Each number is 128 + 24 x the weight over its row's rms, rounded and kept within 0 to 255. Layers, rows and columns count from 0. Numbers have three digits each. The size before them is the row's rms in percent of the matrix's.

# layer 9 attention value, 192x192, rms 0.0679, rows 68-191, columns 96-191
090:102148143134107125099090118092101142146114098120147083104133127146105141159116152172095137072097180132129146131161103102130139158108153150150149124088124097105090145132139115108146116125135156040121146131065143126168118117093123144165131063122084137145127098117128142143123126116074124128
109:118155113102136093130184143109148087116074147098139149119126133123104139117132090187130132174145097131124131113125081121150062187080119147122152128098144132136141123119143144126138147125146104148137137151123079138129136164071093146133106104141122106145107144123117129112120140147136118128
108:119100094104143077115136126095084152109135101113185090121131112135115129133134148202123135146142134095118143165144135123106150132106172144130095113116106099114114157081150131151134181146138135120105158124095132122095159082131129112149157101141132128126072114070124094144124132120125152140
093:120126091150115157147110129150152115114153141117081117129102155131153153103107147127165140141135096141134106132137209127141125113150107068136124128136166156153115107165128131123094129117112121188172125126181147169132108137128115145168160135101133124152100136165144150102117148116101125125
108:113145121147166113077090153128110150155159168119142129147150107112116083125164136137146153143141113100133165156136102086040174096116122106100120151136104133141156120143155155158106149112123132096102098130116113113147094078153112137089142159133157149093142120153078155156129125128106120137
106:141131062135110102173120139173164147169132161123104133117102158157156127113094197119162129154159136131123165147133185114143153118166130114129147145127123143168115127100096161106111129129109124124146141130164111181126123160170138147136159141103144088152105121134109126112127170116123131134
088:110145058145119150112158155163113140167122135110106118157125109116137134151090152170172156136120119109125142122112174087171123137166116100147137154131164140147111117106117120091100082117107131120173124134149117164171123153098107178132144121110129113152124109143101144121127144180120146124
093:139123133187129171128097100138128147166138152150105098098137114095092132164134136128133132099126157142123131131155134121116078150068152152113139078121133112130116124142189123125120187151145159164149169120122127131129091093100112133141160106095127112145144072123124128138106091075115136113
111:097112128105141128099144169097119153156134154074151133140111117109118148152116157180114147117148100113128141177118119142097154115111149135148119126116153116132108134132130066115102173117148113123137164128100148154112175102095110139129147099110128135085125149145134142120130156123111144156
106:175120114087178146164131171129157126154157138111134132147140119096106154137141084105174136179155111129134142120095137124140095169111125110117122104103125149146134147128131133158121132127117114135166135153104106160111122087138150087144103171124190156121078125120097102142143101083154132126
089:143126065158106148126155145175146131141123102122117137107158133124100152156144120099141115152145084129122138121110118116138117093153104065140137098143147163175129126089128134145097132107122077173183115128188153172166162119089102151158137127103170137138127172135134110077155157141168105095
110:086171101173128136081179148146089106118096111103118106163141106146110105136105159214146133136119117166128125118155148116128142109145136108140129115099154128117124119153141117097133122111127153121159114142131148153164128144130130157153119082114111142121131134115133112131172149152119094138
101:147119130131088207160141122150187119157127127152118101089150115050082121146123122101133135152130137111127130109148100143176117156102141127110145123125150130159111156142122143108114128128149108103184122119140140189097092148085132137175125112119131123121136139125128126114144110099146127106
110:148098124101093145188123155164146142126158141141130109116139106102086159103150095126143125114128102075130128115108168183137106186146143133124102087138115133133108152125086133119126120120096115119154114117135110176092135118137162072159143120153168097113095118105131104150141144062140146128
104:121145103156130152119098140116113142138147179112144118121114098102130107103128183135123140144100136149127122129154149117098130099142127128113113112111114119104148144150194147142133172128148159099134120136103123112079104089170146172135162155112137166126140083152134138135121108137087124137
095:177129183142118141148155096150091125103095103158131109115147137139130141202121150099144124092126129131129127150117135126134136133146124137148143157127128104130059153091141122125095112119157089190140173139151142109137146181122156154150133133113126160150145092148118108147130163087138113121
098:142151113126076121098148158160134120139133147129153111190141112084131162140089102174131126134112152098129108125126146126175117173111122139129152154105122135133140167100162112141130101156097160076137093116112088121218133148125111130136149114123110110127094096129105155099111096143114116114
099:159132127152217089148183082160129121154105125136110121135150158187137101135130131126175145117180093133129166138102120098091116109121117134106121109119120101128142086144171117129112139130138091168111158160118099116117114119110114137102108155129155126106118149133121100122117079127152127147
087:099137140078124128133071113110124145061128142113137122090117129160163152126128173155065142097075110128135127130129162096120144167100152130129110075103132104119105134126114130155144108139094151122137139142076144123126094114113150142102159091123127152171120128134151111159153149118108112154
095:126147145105085125161133140123125164146144145148123133122104134146098140170134149121136131154074115185130094136103184152128142137159137145146118114114134115118041139143104099127123168125141118152158127153106120101125130114154140112130130089112159124133170118082085082118158146123171114111
108:139104122136090145170155103112111122113142128143109147111143151108130124157120132123116118156178173145121109128152137164092168126091153165103107154155139118141146095169124119113124149143164126168105142109156130154122123154113150096142155093125127105131126137085145116147125137106155132125
099:103117120081202080152136104084160114099119135097100132056100156130142125112146139136111135131176067116132128146151124063138121151108117127131114135144122145132119092146103158120112098139111102178098158148137140138095100165101118153121109126137146128136121183130116139133132170141142132128
103:200121168150122141157144130110160139145105126126096136121105126145141123147116191078057104086087127143137151135121127145121151126160132122129131093115129134155145137124101097163140124106150116127161168098125138116113142088101141120124159120139143134111136143136133133110115060136110134167
109:133118115138101144137121091129122118131106144085132142133140142133170130125087185133046139075133119132132095146146124132173145108127127155151126147104153087108124117135140064098124086154133122118122134110129142124130118164126126158161134118109060113120153145123185142089100137162108155145
092:131113093185099159140133149132113162156147144107142116099149099083119096153128127128123133174136139128125135157154107143152163126108123146132111102136124110129122126139152110113106167146159138129145112056157158133125102083081094133180162119118162126133138126121157115093117155069116156103
105:133147133100149126150137134126102109141128077110126120163157108128110119096099106144104144116125125127125119098129122147113126104118104154096139113099152123102138082128161107176136120141145148149126103140053132074109134140152109150093148132132127150133117151123153108118110085156127141153
097:136136156080150074141174149105143087142141136121125131205095162113147141097097134157149106160179115148125099130147183121138097147136131122115111150104136164171152112141127109128128111141146142161121144162139093169108160134148137113115099132152123102118075150118112124123126124153134124144
096:133143200098127132092111150080124141113136115130129117183097140145157165136120142103112132129093174130126131126135149132119151124139119156131140124102149133093109145137129112140149094108127183072142138125062134097160161103142139137104148098122099156121180115114108113142140069141123107132
086:145151140116110086112165120101049098158112109125123120171120142168149112154143125155077141156122147164120122134113079176182119111125143142091142153181116125138121147122054132174138100113125137143123100145101152091128155113148128152159098132099100124129136108124104109124113155139103155124
088:136109165170141144104151122151151123161129133144095126127108152150105159119113120157175143058125137122141136101127134142136124119109120143167124118117134138144083086107161085119158114138114129144151119087068104112113167127120115145084122130101127127126119053073125110111114113125139128096
085:117133108138107106115135094136085095105111166108106140132141193127135163127118114151158126122139137094127102140102095132101109169090130091117143130114138174127089089116132132146134130093151174161123122148111096093151119137155135114139155087107115103109140111190075143125111133171117134113
097:130153112157112137135159125098128132174111097166099103148142114142083144135180120118079128101098124131104125122215105148138119126119123213069126139148139083108128147109140106135122104108135111140123142130143144133150129139101143128114119113138112158146132131101173150158161103114148126116
091:100134108049093093151143116121127116123115140127116119111117118116130116102139128161134129175111099125122086112168137127088097135140158154085125158132125120108106140114115111147114128140133091142117163096157097125137151132122129151089134153131126116150140118112123132173112094139138126150
085:152129144122121179112115168157152155114144121136117136095099121155120169125118183087102149133129138102124143120090139189130138076130124129150102135145136135105148091156135084110133158142115153158141140090104130108093128125170139125137115104151124128126104104086174125127134144127135130094
091:143118143107141129124135106103171139118111110105104117167109094107129130143131175163092148123142133133142161111101099119112123106158112139140143136113138123174128106145174133114130109167106107167127118149158061149140053138135130114105124134127139130138155112110136127118115152169128116090
089:142098129140149128125088149108135135138137132111105151140129130070117118153167099066128131134117105147130111157117177106193151098143155154144117134135131120149123107150064120095129172143097115105106077141152134098122138138124134127165122124112099181073103140102147096106146104083140144130
084:106158124138120110105103133122105076117105173157090153140108135099135151105149133149167129134097179138124153137134178131133116108112118107142147113129107153176101148135153186151129120124151153101144144138135139129103156125165124094147159128127123104130153100112095123109088132122122154099
087:146137103147094122145109137103103155110137115174130115086116097152120159123155115142183108117116129155105107139145148154162094125122109141128126132166152151131127165141135125129113141180138149140089145120122145129080118132163162084086125144174130166145147115114143071124113144123096131137
090:137112113115108118111126137107149147130129150085153113112093102155118135116122156119134116163144104163120127148070150100123128133148117084117139139119125136145153157172140169144105106134148111124133110159204095203141115109114149107191103120140144125126101158155143100141154124141140135156
095:139114135104152097107165138105138112106127126074180154101120165134174147095115078157067115158143156137140158123110141174142153156134126124163116099102136123112116110124074122143136096119119127111151139129107146155172164116128092152176103120109106131154162116131111164136132153122124155111
099:105140121165141142107141103128110136111140159101117120130129163162105119175158136112167130103076110146121125127121077106117132118120110141107132125107151163111131069125141146084119153107161155161112138140144108103160083162093144162091140121081143155108144144180093081118127123156086128148
084:125137137128113142132128138159119127123144093151131122136119105131181146157089165115085139116119112089118126104159096157150098130131121141100124155152135084089164111104125090162123139112120137207107141104079141158127136114111143122104161133141130126152126146089151160147123119170135116124
091:136120154192128131144171041129121095107161181131104142128141141129146104157101133087117120113109127141133161125132109155114136113137110129139118107127085116123106118149143187167154139149163121097160126134113124102149111138143108146121148131129093091148171117128174125099126127129126144095
085:116162110178097098161112112144163172179110179138162111083154141117134119149133113109136108154127089101127110120138127112071146135104133107100126135162154136093158179110104158108126133110160114113158119153156161166182077112126135130138140154131160115127125160153142126151129125107101133151
092:124154103116137087146128129129079165084140196117134132101106158127118118113133180152143114168131111125118084129096116096133127120147130097102134134118145162102149122114110103114117131142135144125148165115141137151124116131124131125134116136111130125091171129175095099127098138148118119190
077:143091123126134101094172137124140144154151135111158140057115123126117090085147125140151137188117081111156139090153176139111132134169120125164121109101136148092114063112110132116159140106093135109116112091171140134120137136091097135085145155117153084153141163118130119118139137126174176113
092:141128129122080192132114133113136168137141107134114110130135097116148103164103136072126122110134114082117120148121098155153138138087145145094115132180106129137149145139139097094128081136110148182147128129143162087030104118164139115150159132130114164127073149129146130106108133126130119139
089:148085140106124153130138130127109133154146099114147119086112117185095135106101124100219119094129099132140115116095168112143124163133114092172111104113091122117160119131123140147142168139123104131090111116159099147145160141132127143090142141121165158147081156115104079124124131134139139143
089:152130130116113109103125130126141115108142154094171115132135118132120110105103123153147164176143142167142128140119098127139141088131131114128144147154148128147080143150119146103120112114115109142154085117118150133091108108062129147125108152149101103190131138152115111114121157142150118130
090:136147167131117144135122118145129144133141112194104113191121113106158146153101113118079140054130178112118129116170132184142119091118102190118097125185123119129133118142121108148130128127130126173131154135106121102150162118139122084108134131144103140123124087115180170144115103099121114080
096:138096138101151126123157113086141124176144156125084116105126123135132082148159138159132101111146108155131085152182143097136122139151141153124135108111128141138159148135156147109138148145123133152111143121170102153146165131109121117121124132075143162124122152154114073108146099095137115113
092:135126144116135144094168125120144150154122113120141127210160109054121087142133104114080126173148095102133177134158117127146159134132129174139111115126122127096152131114149098108144115113105139090108128120144109093152101137106060151169111122131134119129167155125167134112132111088096132125
084:148116119094114105171124144134088112144124131154110100105085120169125157142165151108167099125122099158104105142102182129116108111138098101123122149118118148127168151100167130142120172148143133100126136154185093153138139152157143105123111127127140155125122108135182069128123101133115141146
087:144114121138120125121154157120126104135093125112124117088090141143112099069140121134160119117112119141134132123145125133098120118157137112163163119104137094113153132121116153138131104128111103084107105117150129154181139126076138175082123131113130127142147149128084124097153121159126145143
093:136163158135115136125155109098135135135111128134122115206145115092088185184140123140079108124147183120109152111142127137161139164063125150108118133150138139140137173116163105160119132118143120145164166171111088124123129122183114116169121125137102146109125125103156141145111119076152105120
094:120111099131120101118131129079170092078066060113104130106138132172108176151119117097134139131112121097115158119113139134122119145132111133129129151114147120143088107155161144141130108073133154147121113156109121147143061115139154163111097113136119113121096156115118150143147147166146125140
084:137090161107139143143064133088096135096128087144138142119129088092153100079134130103184108168137105131136093124134133094106114157147114131170094119103128157138150151136140128105128137142064105113128158094143134115161109152078126121105118167101104152152148138119150119134100101119101122183
090:148136134116119084139131100124101147115139105142142147137123108099128192131171170127150105194115094128113153119114189112146110151128106130131112117119135146114149167112120141169123162115149118109096166160157093131160096150140119098147162137124166149104164146110146095129131088090084134163
079:153146106129117108141090105136120131102129140120094097113111120153151158169142148135079129124094143160100105149150118131127131147142155135048133160161144119133132162149157112099081124137174149183140147145123131177093125107185183114137090144127110162113124085126139101167130142161099105159
093:162132131127092117107124120139112149175138169149173105097164118100061131140133100145140122138128116108117135125185138149114130156117146136102101130147132151083132156091140113097116126108122108121126119146096123141081122114125135095112089139182156114140120094138136157145156127095120142164
114:144127092149171121145125104140141094086124097130126157180108099110134132163123108144134124132122127072133139150100139148100167105172135142131124133115175142167125135178124115097121096108073109126121059102101102142121104111161101117114159135115111117073145180159123109133133112139126139129
103:159120155108083138106152126124086123143132133137104106103161131114139094136105136118135106139145118141122107130135118108124107050134127132133120162101141141128084152093172142152129090112133126146135155148137166130085087126100150136161151099120088133142168134162119126152138143111120138112
102:106124167126174171116093129101134132100093118121157146141150117116144126073157144134132115126188113076131118131130130114137102136125148160159122123118104106127145108172095107129119099097116083134174102133111140164112125106127180147121111131176134116142067131108150111139096099111148149094
118:145146080108136147120081188102092155134106076098160152128109124106140127069131109127152136123157136116139076140101106125124085147126140090145123122158118155097160127087100148153134175155145121132086131111133140119177129131099105148138161159146140141152141130131108116146149101145112129104
117:159109108120119130143131103119159126175150093149167140155111138117123143131149158094117138128104146113132102090122159150171112131103138138110137140143141132143058150112082144179140154107131128127120120135103137189084105099133086141180128159150138127102136096134126129141144124080159134106
103:138164173119170125153162102134151110086120102142145127108144097108103118090121065100119156122128139145143133089126118129094138145125144148153127117111132103100181156136115162148142165129148098113092123143122159082156063167169117107107090142117090148152136104124112143180117088141161127116
115:151126132112140137128108131143142117121113131138135140116102151147109146084136129082114089092074133097122132124113139146139132129179119117140106122129119132114153156118090127160124137124069155137098104110159142101161144121151075142112161117153106129134120097114146085081148132148159153111
113:142103120117109144095147122141102155165091168134133143109171151083143138108135133108074121136127102095136139092110143105175145115147146103122127136157138127130152150149102113121135145109137108163141092163133112138167148105122154157095130111091146113112119125124128098192127130079095126131
108:128115099126124106152137100143113097104107106145161147134094119140145157195099143153191094141093137123128119135109131157148112135152113116132128123128166138149068150111145120091132092101093145118147201121147124202142155121127148119138143146120129138110109098115138142096120111122065124184
103:124163137122085119129166150114133111158135149147086114131154111149164099147105058109124115128102142145115099151164126135137115154136120139115119123126110120115148220108182125135107096104084143089112150096161091108110105123120084098148164112138068117130138150149109153119120141132114128098
120:092130146126134074147111122146109114138052131130116135128108141143117139071143089101164144103135115109125134123101132124144122118126144132121119139131113168082117154087137128109142143114161157141169087178080127079104142127135143139082139103172137129115121100125161059111143103144134112137
114:086117139130147150094164129124122138099134201120151121125157151140109125095129117105129134155138149081124138115139071119114141130102149080127105135123140138102143093100158130088109130146130114128078105145097099103047102173113149110120133137141124106114122169132114107108111149152101133124
111:107137120133124144130100165086120125054138080099112127164103135133055111124116167111124109119108138127122138149133093129145149127158129132154139140165112106150096115135075107083115138162124131123138164117153160136111146148103147148134133126151150171104150148130176094140126123123132122155
118:127135157150119161117099132132146156191164120118073137140100145184117112091143161097217144089122127083136109127113124158112116097119113122115155149137120131104120147154120112138143106136146117137156125101149102100105116112135086133110143133125119123150131121139109168117107095101145136154
104:123125121103087117143119137098133118175175086144111102127169132083123116105158103080083146156150140156113114121108160151134142080153123164116139151142136105130113139141141138134121153167131099137136052141115188122120105150121126144086166130156101144117119162098153134139120123111111140093
107:117125142126108125096126095127120116190146155147085143186142159152112117121103109162178122132161090129119089097143180159113085149148129112127101128142180142153139084162135124128116090134161115124123111121146131125086116118110169090112134156111112127146130124133152116152138109144109125119
118:100131127135199114105169149140138139156133109136127136111130140151118183118167132125161111168121148163131111133116131102111116086139118115145151124090159103127147140117147115121110151099159096158126092170126132094124113137130070108136103081126108150138097111124106097110133137135137138122
105:106124103146192086102134159122085140178130138121105136145146163207121108114125178152109127108074095189134144121131123162147108127189140082107123136126123093119131105128141112130125140153138131114151119105104112106114150142094134108126092135133128172160144102138113135111123110120133115181
104:148130138160081132143135111135174112152143121165115073090145125145186135130165096140106148107163133137113092140150176132151120140130118161091116117103125156109176127135183114135118123103148135110097117127102121113109104109110176121113127147142104093130113140134154117121126090180085105085
110:124141156130103121142151129144111122112107124144062106151166147133122148143097137134080137146130153169124122118100163129134168079118109128140142164146121121131118168160106144109116162161144143116117149174142116108161094168094146082080134114142139129142132070147150140154079132117105111131
116:116117150080153115156146138127147151135131119131141108146149184151087098151097136127114138106111090147133145131129095143144128111090152149124142104091166130113101105131129094097143124123132104119140166108107156143072131123102117165116091109161091146106129128126156176123144048112126101165
117:088121104111125108090120162173154127163133130107059154127138113141100131103149136138140168109118094149131118145118113123140121126136123098158147133143106163135136099113127124075113118149120152116098125091155124113141119106204082119110134117153161132120152136116124161095148113175143112155
112:119094142156111159127102148135149126105112095114130123114126139123099133150160140082111139104126148135136175126120138105136156116106110086164130120074187172146131116148145157118137111142101136155168121120186138149143109106077100127095135120100174143130152072123132125097142152105099120148
112:136140171113158126061165111123127113101138144141134105158110139132118144103093064110132132096132165114122081157134095148150109096134130179123117141142104116137161119123122138126127135147118153136112120144102091094112156114110128126124121139101125122131152160151120113147150169105191117125
111:108103133122151147125177102161126101128144124126149145141164144112098112116142047106108140158095161135131128088175094120122132165118136125142100108135141147172137106105095133130123136151120117114118114143133120165087099188082115133144129122116133133128090141097141135124130079121119121107
101:149140121121126125106161154102148128101172119142091150125133166119158126161141116120104092097139144127118104153123062076093106149110131138134119137164116124149125113108118119157136133153104172135096158124097078132135134116152124153133150113133111106108118141131156118120137108133128131098
114:142130121124129111160100147117085123129062119117150160107120112141161116141177104118120158113125140159132155121090111132118089168131127121144120125152134129125134101161158138131133153151185128141098117138122144128140120171138160130084133185093104132151133111089102116124083160164122167125
109:117103118107138124115190141130115102138112116153128086075141105152092154160175113122079129129131121123118154151140124136122152103129124166129115150156139101162109138116120086082121160104167147173095155133144128135135145142113113180125092116100123149131115127142134173176099134142159136123
112:154119151154141108142139129123108160127133173147134094133179127125116104103144136114142147169130144157133160122124145132095127101156135101128089124122125137087163045119153141121142157150138104119107122156079143111120115136195163146136131147120145121122111124118138127117161154155142137137
115:126131147107168121101082119138123120201120147157109116150123172135151149122147111081092113126133087122146120150100113106100111134132145122129123120154120127122127068188107105118128106115082070138141111119147115085136117136136122189079127157124118118127114165113130106150100070147157141137
103:174114106121144164126102122147124138134104127151148110121112096115144131177097089128137109144141161131120128147132114133145153077140135140136116121163179154114144133148180142119109184136120161201087146128107164160095109080153119162118138110136095125109143167119145132154144158100086126152
119:134137118145147143145109118141112115152117134118122172140095104205176131120134127110174110125109148115137168128136158141115096138132135113156091119123126110144136105132099073131132132128180154143100097135126105102119115130146092111151140139092117093117119152134108094123136140170126168092
075:093114105169089106110112100148110137104128137094116149098142106127101112130177131145144119152145118113128128126143164120119112119158155113147140134120162127130141123139153091137139141127134159102120145125112142135146158119124116128098129058143123128108160131136160098120148097126089142162
087:090122113196132139075140164157080097125118129140120120102180149103114128172114099138131118122120103119129113100109157110097091111096141144135109136131162114143078213089151086106134133138122129146118146123118133094129166133107157143153100156140091139132140156109149127136165134099101111126
081:124134153135139195090137125163139117139187170157130104150156102113126087129090091100139152109158109128124126132134076116122117146123126090171113119138099118108122170114167127118120114129146105096158139130169154136161126109098124125148111110100111137167130123155131130131158133125127114121
087:109144132080148129127157134132109137150143160122124089190132091099186139097071147133134148170101124121130151119108101134111128127145118110121161146168116100144141166154113158143120145163148131138135138141179131137129080122142107126123130137120138128133173149112093169155112128132155107099
083:118155072064132129112150156108042131074128109087124153116128109138118147140120122130093111122122127109130151148112138146114098114105145118130122148154134117107159141113121119111109144134156117182097128125120171147132117147129167125147153162110110131143117120132148138138107167125107157103
093:101099145141123122151129126135129130121110113145135123074152141131150104150140165128131139156095134157130100088118154130167116123097111144124098115100122124106081162142108121123157134118113109136140160112149111079169122128086114125145137134121134103146139134164172140139186130105144118147
081:148094185134131158125144121159155099171096128161107113083208140054152108159110075097129139128103122120124087102138125104120128156113141114118102111143121110131067148128132094106131133115136079115123093125146124122133145145087143107123131079153105131131143159107121121143173140142144111122
089:110120094131145168118133145139086140105133115097109140141137149144118131163124118139125102140156137157134176133085104100110126073110124163137123125117145163124142157113145123083134120126119131149142136087144136112166121123080128129173118140117101110108099121158157127103122163114086137116
083:117107149147121128148117111138124094145142096165152138133125129191137133124119149090164149145128132111133118140126169168150139089147115124124147116132101155145078119127137125168133132090140129110123133148132083111083172109157130130127122112096134142134129127096104056143113117111114146111
076:113145098068100085127103193130091138104115096098118130157142140128087132152150145157098122107127139134122130156127157141118149098130142105122148136147156142157114143121139112123102092131138176120142223143097133170114155132132181127159145116138134170084107121120155153128110111115139107143
092:069132128148108117139129111076143121150115094108139152071128133140138112130091096139138156108091112136124134134113109133131172117112125151120124142121131139105113129147137123147135130135112147132091124111111177090135136144118152150102119125157126150124067094157179133118172099119130144127
081:070110142145134111104137107114141150098136132111167120165123125142187151122089128114128138107085094100126159127121076159130162109114148145116155143105098080130135113106114156147124136086119159105121093152145185118128129150171153135114159117120154136147147141132143101153141169137120140119
085:163108138134099167123125118116169128167114104097134117100140137122122123128140080073155162125073120108129090120127096110127152129083135162108134154123132120144121093170132120104119140099173105106155080117128166091105114159082142083117151134143138137141092120121157187185147080131125111155
088:104087133111116121089135117128154162139118157121121131113150122175170105108127106115079139139109102109126166119121114141166104108197107077121144121129159141149102116096159123136110120113138161096113140144107143137128181116117136111103122110121172136153165132116106126122144132160085117141
092:096124123073150133070113129162112112124140146135140100129155122065117161174126124126107106123133123118135114149128165114128091147132171119130090138141149118135117171093136093124115134115104107158162111171120103190157152116124093169127170104145128107119140158111127136101120144149130132135
087:121110101092151127094095126121118129116160127109091128118128098155110138108129115136131108136142142149138141143140107125089134064111136134142110139132139163170168174153145158067149129161150126150091111095164147157117101115083112121138091151158138132145098137119147139111110171104131118109
102:133101151152152073200157119133176097133088138128102106131131132170147118102120171160122146166115136148134101112141127134101155135142109129104139111127104148130088151145150182168133071126134125110126173149155082125114134119127149113167118132126111105098125108123134132155136120083123111168
089:125117105105141127143150102126128126112126120140134102139142153089109137116158092146094164126136142123125152116123110103117112128043134141109126137130137100131101139085126131120127137097108104135191142122127166156161113166082129120165164148128087141145086122139137192135116099139141140136
084:199159121125098090184144155122078116137131132091146181098130137142085139083149166168135136103153136139130118116127161143130128140124121091119141130137127153082122126135062135149154104123165115122103131114114161085148129122143138133144109125111104119089126127144115089105136125108163146036
077:111140068115146141149114139108103153176119111097115120108126172105100110170129077124104136073140129138121168164149115098146151121112132123105119123132133108123100110125108114143121114125094215149113117123116155123098160144119153134113144109130095137094101129126141154129156128163115142126
090:108148150100102104112115101103140137148123141088096147187103123137113099143146138152130128148143098113118141162120140143159127112211120118120133142133165129167147101173152168140099082180168171103165117113162125169130143096141134116105076113140135141107169151145117137105110079149116127132
083:175137102152091131142141119113120166162127140104119155125126149126111111152141135123104157121144137125120146139105136161197095152138125092124139108122147134118103126121141129140117057119156101105137128121122157130108119096179155099156111125096167121137147138144142144093151064124144137140
084:130121140126215111087099109134126132141135123117127116166109097147140165112089123159150108171116127167139124115120116129143173125130111141128134129142164133146195106201128098117131118153083121184109127121128080160141100131115091152129107142159112127109142114127140102163133160138141120166
089:133141148143166120134094132157133137077114132111116120176133170150098173145120151133122099117136089156128164142157124168110137123171136140112132124146131084140116131123121139137105129144095158188125140159129104137106166143164148106143112157106153161103173109103092117089120090162102111161
095:118112121148119115106109131142115123126145127126120132131130125099139139114211123136128117119177094124132147127128106121081102102107157123144147126109166113114076108096111083114137135085145136124103137119114166138154153119105107142100138122105117073129163162119092130125113116135132132139
084:132146107125119101151097174121063144121128108102137173109092136111098170108169187135157123116130142112138118157105178143110141115140129096140158127114137153114138113158041106155137139139113186129120146127096149117109133138191118125101164120133139108086138131135112086116109146117163160100
078:170124161147174129151150050152145114132092151145125099139105135128208116121094150105100140170134124151138110097072133166180129166148136133121126105112146129124161125139109107134136101120113114120100097132134114085167111117137084110142134156146152104115143138171116120127144093134167134147
084:106139109067152128136104142124146128141127089133138120181118112099124141130120084163081145149165145126125171153134103107155125143113122122128147117128110152153153130140109149125108128097145152095171130139164134165131134115130137119170138085116116149111141142154106164137108143108105150094
088:133115145135086104129143166127139119124167128094129103166163118149056111122140092097131109110119123126116099156149109107125139132114133118100156138160147160171099152160096129177115118109118117128164138142125139105099179104121137115152109097120119182104101139101138106155095144152129115144
089:174129151151132167114120115161132103146128129146139112103138106146130093165107143065138103127183145135120119117142110133169140154130143127151115098095141129086141128117149105142124125107127097116108140150139081128139158089099116178136107110105109121126104118162119127134168166115090112080
085:112127140123133107151114167113108156122159094144181144149160129128086114106174166155099132147105143154132099126157109086143121124100148143090128138126090139167078182117096182144140083123094137134179160109152144153110135139118137138120146109133140147140113140137140095135138127080152119132
103:155134154111125096172131105103123105130121130113127116128122106168143099127148191127108157154139106167124117119135130153182125135157122144108117111122122116102120113168130200144122096100144098100198118138176117171174150120105158140113154128129128119138131117205145150102161129122133140152